Weights of a small transformer language model.
Size: 10 layers, 8 heads of 32 (1 for keys and values), MLP 1024 squared ReLU, vocabulary 1063, 14.4M parameters.
Training: a variant of Muon for these matrices, 151M tokens, 9241 steps.
Each number is 128 + 32 x the weight over its row's rms, rounded and kept within 0 to 255. Layers, rows and columns count from 0. The size above them is the row's rms in percent of the matrix's.

# layer 5 MLP up, 1024x256, rms 0.202, rows 593-645, columns 0-63
size [100 103 100 102 105  98  91  98 104  96 116  97  99  98 101 104  98  96  97 101 107  96 101  98 112  94 107 110 109  96  89  98 106  95  98 108  98  96 101 106 102  94  99 101  97 101  95 104  93  96 103  95 105]
[[218  56 124 132 154 116  93 160  69  96  94 178 157 133 183 132 190  68 119  58  91 129 115 143 154 112 133 128 100 173  85 161 105 120 139 114 118 119  80 129 143 150 104 159 167 104 133  99 145 111 111  93  61 152 116 143 172 116 140 128 117 135 119  76]
 [139 122 107 195  96  69 151 140  88 149 119 126 120  99 117 134  62 111 100  99 118 133  74 120 158 133 201 148 122 181 169  81  82 152 140 156 155 106  93 148  70 124 117 180  87 116 157 189 146 142 133  80 106 107 110 132 110 137  96 144  99 130 131 153]
 [ 97 112 123 115 144 120 116 126  95  98 106 144 133 138 110  84 132 104  79 149 109 119 205 117  98 120 122 117 156 110 139 118 124 113 138 164 150  75 131 126  68  72 112 151 117  88 176 143 156 198  92 104 218 160 128 147 136 177 143 157  88 104 122 147]
 [131  73 118 127 162 128 140 141 173 132  72 144 173 151 138 161 181 105 168 144 108 150 128 129 143 172 134 114 114 113  96 168  93 173 141 128 162 151  90 125 129 159  97 125 161 142 115 166 141 112 149 106 161 201 149 161 201 138 120 198 146 175 160 145]
 [ 87 192 141 180 191 131 129 137 104 177 136 127 139 119 141 123 100 133  90 119 128 151 146  85 191 119 124  65 151 139 128 112 118  71 147 136 135 107 143  88  72 123  89  85  38 138 146 106  98 147 146 157 197 144 166 128 176 116  92 136 111 173 155 115]
 [128 158 120 126 120  98 126 182 104 119 150 168  86  71 189 119 125 112  95 146  83  91 121 151 128 132  81  81 158 135  95 187  85 149 160  92 115 116 107 107 127 141 133 106  71  92 154 109 120 129  90 145 173 139 126  98 124  91 207 125 106  91  97 103]
 [162 131 153 111 108 150 181  65  95 126 164 190 125 100  57  68 108 122 129 124 134 153 154 196 103  89 127 110 129 182  78 139 119 108 153 193 129  71 154 115  98 114 153 121 167 115 102 115 130 154 130 137 102  36 115  71 149 134 117 184 127 111  86 137]
 [153 158 119 114 135 110 134 105  80 117 119 126 126 133  93 142 135  85  86 108 142 149 153 108 117  67  88 146 155 202 155 107 139 140 160 149 149  97 113  78  96 111 120 127 135 171 100 106 181 156 160  88 129 157 150 112 139 166 113  52 137 121  95  95]
 [161 146 136 186 129 119  95 123 133 162 127 129 170 146 124 131 206 130 124 109  83 169 241 152 128  69 167 121 132 142 152 185 162 141 168 180 100 134 198 172 130 126 153 134  38 164 147 122 119  78 173 123 191  87 125  76 140 132 126 132 101 112 123  99]
 [135 112 137 149  35 156 139  84 169 181 139 177 112 112 123 114  83 140 100 124 170 151 124 166 103 113  67 133 153 154  86  69 132 143  91 200 141 128 100  98  98 134 121 134 126 136 102 135 143 145 125  97  95 116 124 101 125 142 148 148 112 125 141 154]
 [ 70 164 194 133 183 100 110 150 120 117 140  58 112  73 131 100 121 187 147 151  77  91 144 123 101 147  84 142 118 102 146 166 130 162 120 169 109 150 142 145 179 155 158 112  79 129 101 157 149 167 152  85  99  94 150 155 136 129 144 159 120 138 113 181]
 [204 168 146 102  70  97  95 139 210 131 163 102  79 119 155 101  97 154  83  69 126 125 128 112 113 136 111 153 134 131 136 146  99 138 128 167 173 132 130 126 132 172 116 121 151 186 105 116 117  65 208  88 144 125 139  60 132 150 187 159  85 190  67 159]
 [139 104 125 177 161 120  85 139 110 176  80 149 123 110 156 186 157  89 111 158 135  92 157 178 207 134 206 173 109 121 131 143 124 167 107 128 161 165 131 138 136 114 137 135  58 125 128 120 160  80 140 146 189  85 161 101 183 121 137 203 138 143 135  84]
 [ 77 159 121 179 103 164 117 136  71 176 103  91 158 107 147 109 125 110  98 136 137 131 107 147 136  90 121 125 144 150 104 156 189 108 164 147  98 121 145 108 114 172 145 106 127 166 181 114 111 143 167 184 115 138 110  65 132 106 113 117 169 157 154 168]
 [144 113 105 140 148  70  99  99 131 117 138 109 137 144 133  86 134 111 110 188 163 190 135  95  89 164 116 159 121 106 118 138 183 202 144 173  70 124 122 128 143 131 160 148 161 117  95 112 105 153 150  99 157  85 135 119  97 129 149 120 169 168 142 172]
 [177  76 142  98 118 102 241 115  90 119 121 167 138  47  94 120 131 134 118 136 123 109 143 114 129 153  88 134  82 121  97  85  75 111 100  99 156 126  97  85 106 163  67 141 133 112 139 122 181 114 161 114 116  59 124 121 152 142 106 149 105 140 117 156]
 [169  63  56 121 122 146 129 159 131  90 108 119 131  87 131 120 161 109 122 161 154  97 160 145 139 106  70 120 144  81 149 140 117 150  73 163 123 122 163 107 101 121  98 136 139 175  86 133  67 200 111 147 161 108 129 146  94 124 128 116 163 144 202  86]
 [107  92 120 108 143 140 105 100 148 125 102 103 145 123 102  97 139 110 158 104 133 107 115 111 169 151 135 129 169 160  97  96 111 104 191 166 125 158 128 142  54 117  81 167 149 193 175 147 109 151 158 124 195 113  95 139 137  87 125 125  77  81 163  93]
 [119 120  84 170 112 114 111 115 114 129 115 157  93 145  91 113 179 110 137 144 176 179 129 208 100 168 114 113 137 121 200 148  56 131 129 120 149 167  94 140 131  76 102  99 179 118 138 112 133 130 145 149 135 174 140 177  98 109 104 117 124 153 125 117]
 [169  95 145 167 142 153  83 138 122 103 161 151 174 112  87 118 156 104 131 114 157 173 177 156 142 151 120 113 146 113 134 197 140 181 160 144 144 127 144 125 168 150 128 131 126 101 119 113  85 153 135 165 107 133 160 140 177 109  72  95 111 138 178 119]
 [ 97  59  94 127 117  96 121 155 124  97 155 114 106 135 128 192 185 123 115 115 123  84 126 102  87 122 124 108 110  63 211 160 131  97 159 154 124 166 145 182 165 171 149 123  61 142 136 168 107 122 141 157 148 126 188 105  86 134 151  86 220 142 110 159]
 [102  81 162  74 131 103 149 167 114 142 119 153 112 111 131 121 164 110 104 126  97 124 142 143 136 173 128 186  65 120 150 111 138 119 158 130 135  91 130  93 106 111 164 186 133 177  95 159 132  87 127 116 164 108 144 119 109 138 161 112 139 134 118 213]
 [ 81 137 142 160 144  33 100 190 122 107 121 160 119 122 168 128 163 112 116 144 173 109  99 125 124 142 210 135 179 180 119  96 122 150 122 116 201 176 140 117 111 108  73 135 185 145 154 168 103 137 104 105 165 123  97 142  52 169 121 132 184 136 120  76]
 [179 164 129 182 113 116 102 129 129 114 131  99 107 130 178 170 183  99  87  86 118  74 144 100 123 168 117 106 100 141  60 127 172  98 173 140  95 182  85 134  68 134 156 136  90 149 107 124 155 146 189 143  86 129  97 113 146 134 108 172 151 100 154 131]
 [ 90 132  97 159 112 115 199 131 102 102 154 169 162 118 109 109 141 184  98 140 105 170 130 212 133 100 103 148 103 150 171 101 134 127 132  84 174 143 136 164 153  90 108 149 162 116  92 128 147 118 179 117 151 153 152 189 107 151 158 128  96 143 181 179]
 [116 155  81 141  94  82 122 170 142 137 147 118 100 143 110 162 132 145 120 127 114  95 121 122 128 126  85 118 161 147 140  92 184 107 158  37 126 122 111 152 102  97 153 115 116 116 119 112 137 157 160 118 121 140 156  88 125 178  99 111  86  98  74 118]
 [112 109 157 161 108 150 111 177 121 141 156 104 153 150 162 131 112 187 133  83 121 172 140  70 106 100 165  94 146  95 125 119 129 102 125 119 124 127 166 152 135  87 105  96 112 129 114 113 134 115 110 106 184  95 163 129 108 110 188 105 117 161  82 138]
 [157 176 115 136 125 137 160  95 149 110 107 132 148 177 129 105 116 125  81 109 167  84 145 116 155 121  68 179 145 143 114 110  94 118 174 132 175 109 149 102 173 138 116 115  90  94 122 139 170  97 150 168 134 130  97  90  79 132 135 168  80 145 138 128]
 [ 29 116 121 133 109  48  94 157 113 149 143 177 126  62  77 164 132 170 125 112 122 158 163 128 155 153 150 166 104  69 128 127 186 103 138  60 101 166 161 163 120 137  97  80 132 119  59 123  86 136  74  87 119 121 131 175  83 140 118 117 185  75 162  95]
 [163 140 145 126 108 126  98 153 164 118 202 100 137  91 130 127 182 144 127 119 177 154 103 151 142 123  97 145  90 136 142 115 120 135 110  85 114 100 127 166 123 177 103 147 124 179  96 128 133 136  74 151 110 121 113 113 136 135 148 163 130  86 137  46]
 [105 148 114 150 166  62 197 108 158 126  60 167 116 121 126 182 193 126 104  96 153  95 159 164 117 183  98  97 182 153 169 155  71 119 142 116  64 145 169 139 157 135 139  88 132 104 135 124 114 176 152 178 169  85 146 100 176 125 157 111  96 152 170  53]
 [118 133  68 142  85 132  87 115  77 120 109 158 170 128 113  78 143  70 183 143  95 135  92 157 163 121 107 108 135 112 108 105 212 118 152 151 163 129 180 152 150  65 129 149 118 110 104 173 164  66 148 159 163  71 118 116 134 105  52 129 140 142 161 137]
 [169 128 140 142 145 129  93 178 135 171 147  91 136 155 139 103 156 142 103 108 126 199 154 164 179  97 139  69 112  91  78 138 115  73  81  99 126  89 133 126 139 132 140 125 154 111 148 138 155  92 134 118 163 144 116 101 119 140  53 160 143 177 151 108]
 [162 159 162 127 107 124 121  90 141 126 131 186 118 176 141 141  93 147 146 129  88 114 134 173 109  93 117 103 164 134 173 150 138 163 152  74 128 163  94 133  73 157 106 184 156 106 113 117 143 103 128 122 156 117 114 136  98 118 108 114 128 160  81 144]
 [ 87 108 100 120  94 132 115 150 180 142 172 162  83 122 174 150 125 132 138 181 133 102 169 136 114 153 163 151 115 120 152 127 137 121 138 150  93 147  95 156 102  76 141 134 196 156  96  73 181 117 140 140 151 122 129 158  99 142 114  71 110 126 139 184]
 [ 96 181 128 110 133  64 183 125  83  96 167  55  77  92  64  83 134 122  80 141 106 119 177 120  89 116 104 160 161 145 107 157 123 184 144  90  94 162 139 117 128 153 124 129 126 104 114 137  81 137 116 164 123  95 119 132 119  99 126 158 160 170  79 142]
 [163 189 156 122 158 165 132 129 153 104 105 111 146 127 107 110 131  96 109  84 117  92 103 130  75 125  96 131 239 112 137 151 124  56  86 132 121 229 120  93 137 166 150 158 116  86 128 171  76 112  94 109 164  95 113 125 121 168 145 108 102  91 138  99]
 [ 85 137 147 102 113 158 122 122 141 107 144 130 125  76 150 121 120 103  87 154 203 139 204 161  50 116 150 149 131 192 165 150 104 127 132  78 125 146 109 159  87 150 141 152 109 118 150 183 109 145 116 176 108 118 131 166 142 151 119 111 168 186 128 149]
 [165 113  90 148 121  79 107  69 204  88 142 124 184 123  44 122 111  76  85 152  86 148 184 128 113 115 121 102 107 110 118  96 103  75 109 154  75 124 100  77 175 106  86 208 147  32 142 128 144 121 117 146 128 162 139 119 110 127 112 119 172 159 113 145]
 [143 128  80 108 147  82 200 135 186 185 128 114 140 112 119 162  82 118  38 168 123 156 108 103  64  66 134 120 110 185 168  83 111 126 142 115 126 184 101 179 105 113 104 154 138 104 110  89 142 101 115  91 139 117 160 127 123  89 114 100 161  67 147 100]
 [113 112 118 129 113  98 123 127 188 162 167 105  90  81 113 114  70 139 123  97 100 190 125  87  64 107 179 179 175 197 131 108  82 119 166 210 143 142  97  87  81 128  46 116 133 102 138 121 135 185 120 141 132 157  89 131 112 174  94  94 122 118  72 126]
 [111  90 164 132 153 146 179 108  79 132  98 156 166  84  60 127 155 151 106 184 178 155 155 137 155 150 176 142  87 173 120  74 165 176  71 141 146 131 191  92 146 167  70 112 153  66 127 108 174 133 131  95 122 139 150 111  81 128 148 145  71 160  91  62]
 [141 150 170 163 174 134 153 110 147 116 237 169  81 119  93 169  86  66 113  88 168 140  95  88 213 107  98  94 157 134 179  88 116 126 133 119 174 118 150 152 149 147 119 204 118 104 155 142  91 131 162  68 159 143 171 133 165  91 150 151 143 165 152 162]
 [ 67 168 119 120 134 131  76 121 139 153  93 164 155 138 123 133  98 158 172  55 100 155 201  38 139 140 157 123 114  66 133 189  99 115  78  61 128 120 179 157 193 137 185 162 154 136 183 151 104  70 147  66  84  82 141 158 102  84 147 157 178 109 115 169]
 [140 125  93 138  96  58 179 140 122 175 132 160  80 111  93 143 141 136  72 126  94 173 130 175 117 107 156 130  56 144 152 101  87 155 135 111 167 118 143 107 147 130 105 143 136 109  90 203 143 182 125 131 113 163  63 118  78 148 103 116  98 118 136 196]
 [ 90 109 134 195 148 152 167 159  96 133 108  96 146  73 131 138 201 136 139 107  85  89 146 117 108 103 148 171 149 178 150 117  90 116 113 113 133 159  96  83 128 142 187  84 103 111 135 106 159 129  67 165 108 123  97 101 109 123 132 126 143 127  55 119]
 [138  78 136  86  84 156 142 172 139  94 152 125 164 121 144 101 106 118 130 136  91 163 100 152 110 134 132  98 114 178 173 119 111 148 117 136  93 209 178  41  98 114 101 124 223 164 174 151 133 126 104 156 125 134  32 133 104 143  32  96 165 101 113 142]
 [125 106 167 124 161 182 144 176 181 148  99 127 102  84 195 150 183 161  81 117 128 120 126  94 156  81 153 182  84 141 130 135 120 129  69  69 123 116 125 119 132  98 111 157  87 148 148 122  88 113 114 130  77  91 136 206 157 190 111  85  93  85 137 161]
 [108 119 111 141 131 115 157 111  98  97 121 186 131  89 187 138  89  96  99 148 157 100 113 142  51 187 130 162 187 111 146 173 129 100 178 113 148  65 100 160 173 102 154 118 108 126 157  74  46 162 110  84 180 107 148 155 168  93 153 137 121 115  97 150]
 [124 144 129 125 120 157 128 106 111 170 161 125 135 141  99  94 172  45 149 102 131 117 120 110 147 139 137 147 143 144 112 117  79 160 176 115 118 106 128  75 149  88 132 142 146 140 107 145 149 132 162 164 112  75 143 132  94 112  90 220 110 174 129 153]
 [ 85 182 100 117 159 178  84 141 127 138 142 135 140 124 137 133  67 167  99 156 102 135 119 107 181 117 157  78 126 121 133 130  91 117 155 107 178 177  97 165 112 156 126  92  98 116  97 185  91  85  96 118 183  96 140  82 192 107 104 146 182 118 157 165]
 [108 132 131 130 148 108 199 135 167 118 141  92 241 173  43  62 108 124 114 129  93 112 117 142 105 121  82 102 149 137  93 103  49  90 105  93 130 158 178 130 118  92 113 123 162 129 114 120  89 165  76 147 145 139  79  95 159 104 163 172 141 104  87 125]
 [116 189 149  98 161 111  62 126 112 147 135 104  96 129  69  80 155 118 177 168  95 228 122  61 149 128 138 106 177 156 113 121  92 105 122  81 195 172  98  46 109 128 106 144 129 131  98 108 105 135  83 137 155  76 139 182 198 139 132  87 127  94 169 137]]
# layer 5 MLP down (transposed), 1024x256, rms 0.0969, rows 593-644, columns 0-63
size [ 76  91 105 101  82  86  94  91  98  82  81  89  92  99 109 100  97 125  85 109 104  80  98  98 109  97 104 131  97  76 102 101  89  93 110 139 102 138  83  96  84 106  87 117  90 116 110  98 103  99 104 100]
[[134  69 143 150 153 111 136 159  91 153 162 120 150 142 172 189 131 182 163 164 135 118 128  83 112 133  87 131 186 124  71 108 145 162 168  91  85 156 145 102 143 128  78 110 172 133 142 118 136 147 133 124 143 147 138  84 189  86 102 134  97 132  89  81]
 [ 89  69  91 176 123 136 128 157 144 164 123  89 129 140 146 140  68 135  87 157  94 113 136 130 116 118 172 141  70 142 200 123 169 158 141 125 144  97 129 109 132  89 113 136  89 147 132 111 115  67 132  92  89 156 170  92 187  81 109 123 122 116 100 155]
 [159 141 119 122  99 176 132 134 109 179  79 122 165 123 112 145 152 179  84 168 141  98 168 112  90 102 157 182 114 145 133 161 145 124 102  76  97 189 183 133 169 147 213 147  77 146 157 201 168  67 131 122 142 146 159 138  99 150 155 108 154 172 181 138]
 [168 108  87 156 107 116  90 153 135 152 123 150 140 135 104 156 143 146 146 166 168 151 147  71 111 104 168  76  95 136 116 129 162 140 101 135 104 167  60  78 184 118 140 105 100 158 116 130 129  83 178 133 153 151 130 156 158 136  75 218 143  80 107 150]
 [134 141 174 158 149 100 150 128 172 132 123  58  91 120 127 149 130 132 112  99 125  72 148 110 196 104 101 159 151 119 133  95 151 135 130  80 146 162 115 118  72 142 134 104  61 200 112 100 143 161  88 142 177 119 141 140 150 160 194 196 125 167 128 175]
 [100  63 138 130 113  89 121 144 113  57  85 212 126 116 102 104 146 131 181 169 143  90 158 190 110 101  99 178 165 102 178 137 115 114 145 143 126 139 113 174 175 122 101  83 134 186 151  76 156 168  81  76 118  80  94  69 108 102 160 103 166 142  93  82]
 [146 106 202 133 216  90 148 107 164 155 174 190 115 162 168 130  73 111 148 114 160  85 104 142 116 117  86 142 183  79  98 146 146 159 202 138 105  94 166 181 155  91 188  96 125 105 128 131 115 103  78 124 197  52 123  96 113  87 130 118  94  88 130 132]
 [176 101  68  72 102 141 152 142 104 118  41 101 107 141 122 116 104  96 148 124 142 159 150 155 142 100 135 105 153  82 102  93 143 143 169  88 134 129 104 174 158  85 146 113  97 132 152 126 132 174  88 111 146 122 161  71 130 123  70 117 127  73  70 143]
 [150 105 118 145  65 129 139 134 108 160 125 108 159 153 113 126 162 109 114 132 114 100  72  74 138  98 127 157  65 182 137 115 167 139  77  83 130 145 166 132 107  88  96 108 111  77 164 146  86 153 135 146 163 121 116 108 188  30  97 170 121 126 171 121]
 [ 91 149 134 136 182 121 109  90 115 100 177  85 127 179 131  92 115 150 132 191 198 134 125 127  95  88 102 107 175 139 132 145 172 173 110 111 148 162 126  56 136  77 148 131  67 146 149  99 147 180 176 153 105 128 154  73 118 125 112 171 127 139 168 161]
 [183 194 170 149 135  93 136 179  63 128 126 129 189  91  81 154 161 179 150 140 114 132 116  61 116 106  96 144  65  81 131  82 130  80 119  94 131 178 120 152 141  91 101 114 118 155  86 110  98 182 140 123 165 108  97  92 101 166 146  90  97  15 114 143]
 [ 82 133 149 134 144 151 110 123 132 155 198 130 134 149 122  84 153 161 119 110  69 151 138 133 155  92 175 130 116 133 167 180 129 166 115 127 128 174 130 171 127  96 120 146 112 112  79 112 110 139 134 123 153 143 116 146  73 126 201 160 137 133 103 151]
 [104 142 115  88 118  87 137 157 151 100 104 118  85 140 147 180 115 134  61 160 149  92 148 126 143 121  97 108  97 146 125 143  83 139  90 169  70 193 100 124 107 131 183  85 138 162 104 130 179 122 140 146  82 158 134 119 166 122 135  82 134  97 139  94]
 [124 133 176 141 177  50 136 123  75 156  84 119 120 136 188 106  63 168 197 106 179 176 161 132 159 105 165  97  99  80 110  85 122  92 150 109 135 130 122 109  89  45  74  84 148 145 141 176 153 189 111 148 125 104  97 131 123 124 106 132 154  83 213 153]
 [132 151 112  97 177  85 165  94  81 129 122 164 103 113 110  86 113  83 164 183 138 162 126 174 156  96 139 119 173  78 134 117  92 154  84 158 122 164 130 103 136  97 160 114 179 139 142 189 152 125 121  78 119  72  84 119  87 110 147 153 110 118 129 184]
 [ 30 167  71 199 101 133 166 156 216 132 143 133 144 136  79 131 109 133 174 120 137 151  94 173 172 138 111 153 112 124 136 114 104  74 122  98  93 122 107 156 107 138 118 191 133 104 145 142 132  98 122  97 124 108 183  95  98  67  81 188  80 163  91  86]
 [139  87 137 162 152 185 134  84  77  86  94 112 185 122 162 138 156 107 100 168 193 127 158 115 118 110  79 170 103 166 126 147  96 164  72  86 159 136 104 146 168 125 121 114 183 155 140 165 101 173 142 144 121 145 141 231  75 127 123 171  97 108 140 123]
 [ 96 104 152 151 137 149 119 129 137  90 118 133 146 134 157 132  78 116 108 112 144 122 199  63 162 154 112 127 112 140 124 134  98 154 115  99  44 131 121 124 137 137 170  92 119 148 186 123 172 114  82 131 124 128  97  85 155 186 121 140  92 110 157 170]
 [144 121  70 131 114 173  84 142 110 118 120 167 175 136 148  91 125 136 130  94 172 147 116 154 136 156 126 111 117 180 165 152  88 146 140 126  90 171 132  87 131  72 112  72 133  52 124  99  88 145 151 154 199 201 120 127 123  84 115 121  94  97 135 103]
 [125 132 113 112 120  75  96 130  87 101 170 144 125 120 240 166 139 137  87 169 143 117 107 125 101 105 151 119 155  97 181 179 110 140  82  59 111 183 148 122 149 159 142 105 140  93 108 146 109 163 135 174 160 132 164  92 123 144 112 155 139 147 151 154]
 [149 140 113 150 134 153  75  88 102 148 100  94 161 143 110 180  98 117  82 154 154  75 134 145 120 144 145 118  93 129 178 175 125 146 124  73 111  94 125 157  98  93 131 181 116 118 134 169  85  98 146 182 117  72  78 124 105 181 154  77 183 103 101 101]
 [140 127  97 116 134 122 148 198 145 125 147 155 131 156 160  94  98 101 124  88 102 139 111 100  66 136 118 135 146 128 138  91  94 133 143 187 113 100 191 159 152  59 166  80 135 144  88  97 155  52 178 128 121 117 106  85 124 118 114 105 172 119 126  75]
 [ 94 159  54 153 136 117 128 129 111 131 125 137 115 144 112 103 119 195 161 117 126 163 100  50 123 118 128 122 144 140 105 178 196 141 113 159 155 152 100  84  85 120 144  97 183 107 167  78 111  84 181 131 131 139 135 173 127 116 104 124 122 132 101 163]
 [159  77 141 105 131 138 142  89 126 165 118 138  73 143  90 157 101 123 115 129 132 117 124 143 182 127 158 143 123 115  96 117 105 130 117 165 156 120 222 148 122  76  84 106 146 164 174 147 126 157 128 158 176 149 112 158 177 154 167 101 132 116 116 147]
 [ 97 181 141 148 199 161 177 137 118 169 143 154 160 151 136 104 151 160 153  96  75  93 117 115 148 142 160 156 182  70  86 149  99  83 152 151 167 139 169 117 146 124 132 117 126 132 103 108 135 128 174  99  87 106  55 198 129 144 138 133  52 113 205 118]
 [103 110 148 102 139 144 128 133  69 187 155 147 140 132 140 202 111 131 137 141 192 146 128 136  93 111 162 130 168 131 139 177 135 138 170 162 176 193 165 154 122 127 128 126 131 124 103 128 201 116 162  96 187 136 147 111  92 125 136 127 101  95 182 124]
 [107 114 160 177  93 177 176  94  95 137 162 130 161 159  72 174 100 163 102  88 130 148 136 117 177  79 126 176 133 147 108 111 188 166 163 147 194 127  92 141 144 148 100 128  80  96  97 104 137 134 158 156 123 132 135 102  75 138 116 112  60  69  93 127]
 [ 78 130 139 140 138 103 152 117 153  86 155  90 123 144  29 127 129 152 145  83 126 204 159 178  91 113 125 163 170 138 158 122  98 117 114 116 181 133 158 117 121 193 104 175 131 149 131 193 154  96 135 130 156 127 114  96 137 105 135  47  91 126 194 150]
 [ 61 137  69 110 108 122 159 145  94 100 115 107 105 129 112 134 102 130 143  80 142 115 118 235 137 136  85 151 190 143 100 149 138  89 105 102 124 127  96 116  83  83  85 134 145 115  78 148  68 124  93 116 121 151 123 116 104 129 116 147 134 122 147  70]
 [129  87 129 136 128 167 126 151 103 101 171 159 133 131 130 164 103 163 143  96 155 129 124 128 125 194 104 185 129 141 137 130 159 164 132  71 163 116 137 178 119 114 109 138  93 161 140 105 174  68 107 157 136 143 125 162 161 128 122  73 127 130 132  84]
 [138 128 103 119 176 163 150 135 175 174 116  85 140 154 119  94 102 168 125 112 135 133 137 142 128 115 112 150 124  92 123  83 118 100 123 103  92 175 106 111 140 112 124 136 123  45 177 121 140 130 126 118 133 100  96 106 160 132 171  95  99 101 179 108]
 [100 121 166 112  90 174 119 119 115 114 130 126 130 191 144 162  79 135 143 129 123  91 121 164 158  98  92 137  96 130 144 107 109 116 129 143  83 115 194 125  96  55 158 148 133  58 136 167 124 141 193 133 126 133 150 156 179 138  96 135 146 144 162  95]
 [106 115 142 153 102 147 110 166 123  59 171 109 104 146 130 180 107 181  52 149  59 108 130 135 140 157 121 103  75  95 108 154 154  39  94 112  97  70 173 145  92 100 166 108 103 149 164  80 130  93 180 117 171 158 129 130 146 118  93 170 110 135 121 144]
 [ 86 124 121 173 126  86 139 137 182 131 150 148 135 206 112 132  97 112  72 116 177  92 129 131 146 101 145 133 157  96  87 164 107 123 118 103 101 148 137 101 112 156 172 120 126 154 109  67 176 160 102 122  83 122 105 127 151 127 100 105 142 120  59 152]
 [120 163 146 179  73 129 202 138 104  98 182  71  70  88 138 168 134 148 169 110 135 164  92 104 138 169 158 123 198  99 113 145  97 138 113 139 108 196 141 153 148 161  96 147 145 168  96 104  95 102 129 171 113  68 166 130 126 149  88 161 144 155 175 151]
 [131 107 163 127 146 161 120  65 108 100 110 103 117  92 104 113 110 164 171  98 174  78 121 135 170 129 126 179 178 148 114 116 143 184 123 147 116 181 197 148 137  93 174  89  79 184 135  99  70 163 124 109 157 107  76 137 139  90 138 138 159  71  83 141]
 [161 170 171  97 125 195  87  97 128 108  65  84  68 130  90 127 138 180 130 153 113  91  94 162 140 124  90 193 137 119  83 137  94 102 135 128 150 192 174 115 153 132 101  99 115 123 132 141 103 115 139 106 137 103 107 147 156 122 117  82 100  90 168 113]
 [105  79 111 117 134 127 152 117 144 134 120  86 159  74  88 149  85 176 102 120 129 155 134 128  99 176 153 100 131  83 158 105 134 148 106 139 115  89  98 107 113 189  85 131 135 141  89  74 126 167 171 121  85 147 148 176 121 180 126 128 144 102 179 152]
 [115 100  98 126  61  96 128 102 157  92 123 170  92 121 116 123 131 116  80  62  74 136 196 130 145 126 154  83  84  91 159 123 107 130 107 107  93  85 201 141 142  66 114 145 167 199 129 153 150  93  83 115  87 160 139 134 127 121 136 168  91 155 145  52]
 [101  72  90 102 144 175 157 154 140 161  94 111 110 142 118 112 141  89 152 106 112 184 110 111 184 112 138 109 132  76  94  94  68 148 154 146 156 124 112 154 107  96 151 164 148 118  63  52  81 174 143  99 107 169  87 111 109 139 144  97 146 184 118  47]
 [ 98 140 122 120 184  89 135 153 130 151 153 121 147 130 142  89 168 177 118 164 118  77  87  27 165 188 145 149 140  93 207 146 141  70 144 101 112  96  71  89 118 148 132 142 127  85 113 144 117 150 111 155  84 106 145 147 150 118 107 200 105 112 173  63]
 [109 116 166 110 203 167 112 110 105 125  96 131 164 184 155 140 123 146  77 100 182 183 160 132 162 119 105 174  98 132 124 147 129 152 144 154 100  72 107 108 150 100  87 135 159 138 153 127 132 173 130 161  90 117 165 220  94 105 146 132  76 174 121 111]
 [171 172 141 168 146  87 121 130 158 134  87 104 156 144 182 148 112 104 207  97 124  95 144 111 136 116 107 182 203 197 167 125 101  89 158 104 126 108 115  98  99 100 127 145  98 121 121 142 145 149 136 143 103 170 132 131  95 114 179 153 181 159 152 156]
 [112 118  96 137 164 172 105  91 128  88 163 130 142 144 103 145 127 179  82 110 160 112 138 115 124 144 144 185 115 140 122  69 140 147 138 158 146 164  88 169 176 131 148 177 121 112 208 140 120  89 117 144 116 146 132 102 160 112  75 198 120 120  94 161]
 [116 213 130 153 148 146 128 157 123 131 139  92 119 130 156 110 128 163  69 145 111 147 135 125 162  98 170 159  81 122 197 155  58 114 148 149 101 148 171  99  67 117 124  90 132 101  96 119  99 170 144 167  76 147 117  99 105 128  71 127 124 140 122 172]
 [ 64 186 107 137 188 146 119  77 170 176 152  58 156 130  89 168 150 174 116 126 149 201  98 133 136 119  99 114 114 137 100  73  56 125  53 135 139 137 164  65  95 113 176  65 184 143 104 100 166  99 131 147 122 162 135 136 152 133 118 147 132 106 174 104]
 [141  97 153  74 123 141 113 110 101  95 157 119 143  86 142 146  81 174 127 150 181 157 121 182  60 174 147 134 141 139  70 110 124 103 139 112 181 173 111 155 113 158 110 150 126 153  94 163 132 113 149 125 107 111 154 118 113 131 143 142 174  71 121 120]
 [102 117 167 152  98 121 113 105 157 112 112 135 137 161 123 139 117 110 130 127  96 123  85 187 119  92  55 116 115 120 173 178  93 148 142 144  64 112 161  86 100  89 185 163  85 147 164 103 164  83 103 120  68  61 148 125 145  67 146 115 123  81  81 152]
 [ 94 115 140  68 133 112 110  50 144 126 105 125 136 163 102 131 125 173 148 147 152 154  87 147 177 213  68 119 159 105 155 139  99  82  79 142  66 120 138 178 132  72 127 105 159 157  71 130  60 143 106 134 128 155 136 119 118 126 114 127 118 133  81 107]
 [101 144  98 160  96  57 112 134 154  84 181 156 102 116 153 139 152 149 104 173  90 161 129 161 127 138  97 165 116 137 105 130  92 174  97 108 116 140  89 122 147  63  94  69 130 209  85 163  94 115  95 130 114 134 111 162 120 134  92 104 156 155 100 130]
 [149  96  88  96 162 183 133 158 126 130 119 130 105 189 101 122  92 101 155 133 116 146 109  90 134 159 151 109 114  96 150 104 120 133 186 144  82 107 128 131 153 139 100 102 170 165 137 178 150 115  84 120 137  94  95 105 148  79 100 175 109  59 140 127]
 [119 126 131 167 126 160 131  82 173 113 157  67 109 199 116 165 142 131 137 102  91 195 136 109  87  55 151 152 143 112 128 132  83 145 130 134 122 157  99 137 138 149  88  89 172 209 136  89 138 159  95 183 133 128 152 128 162 160 105  68 165 133 109 124]]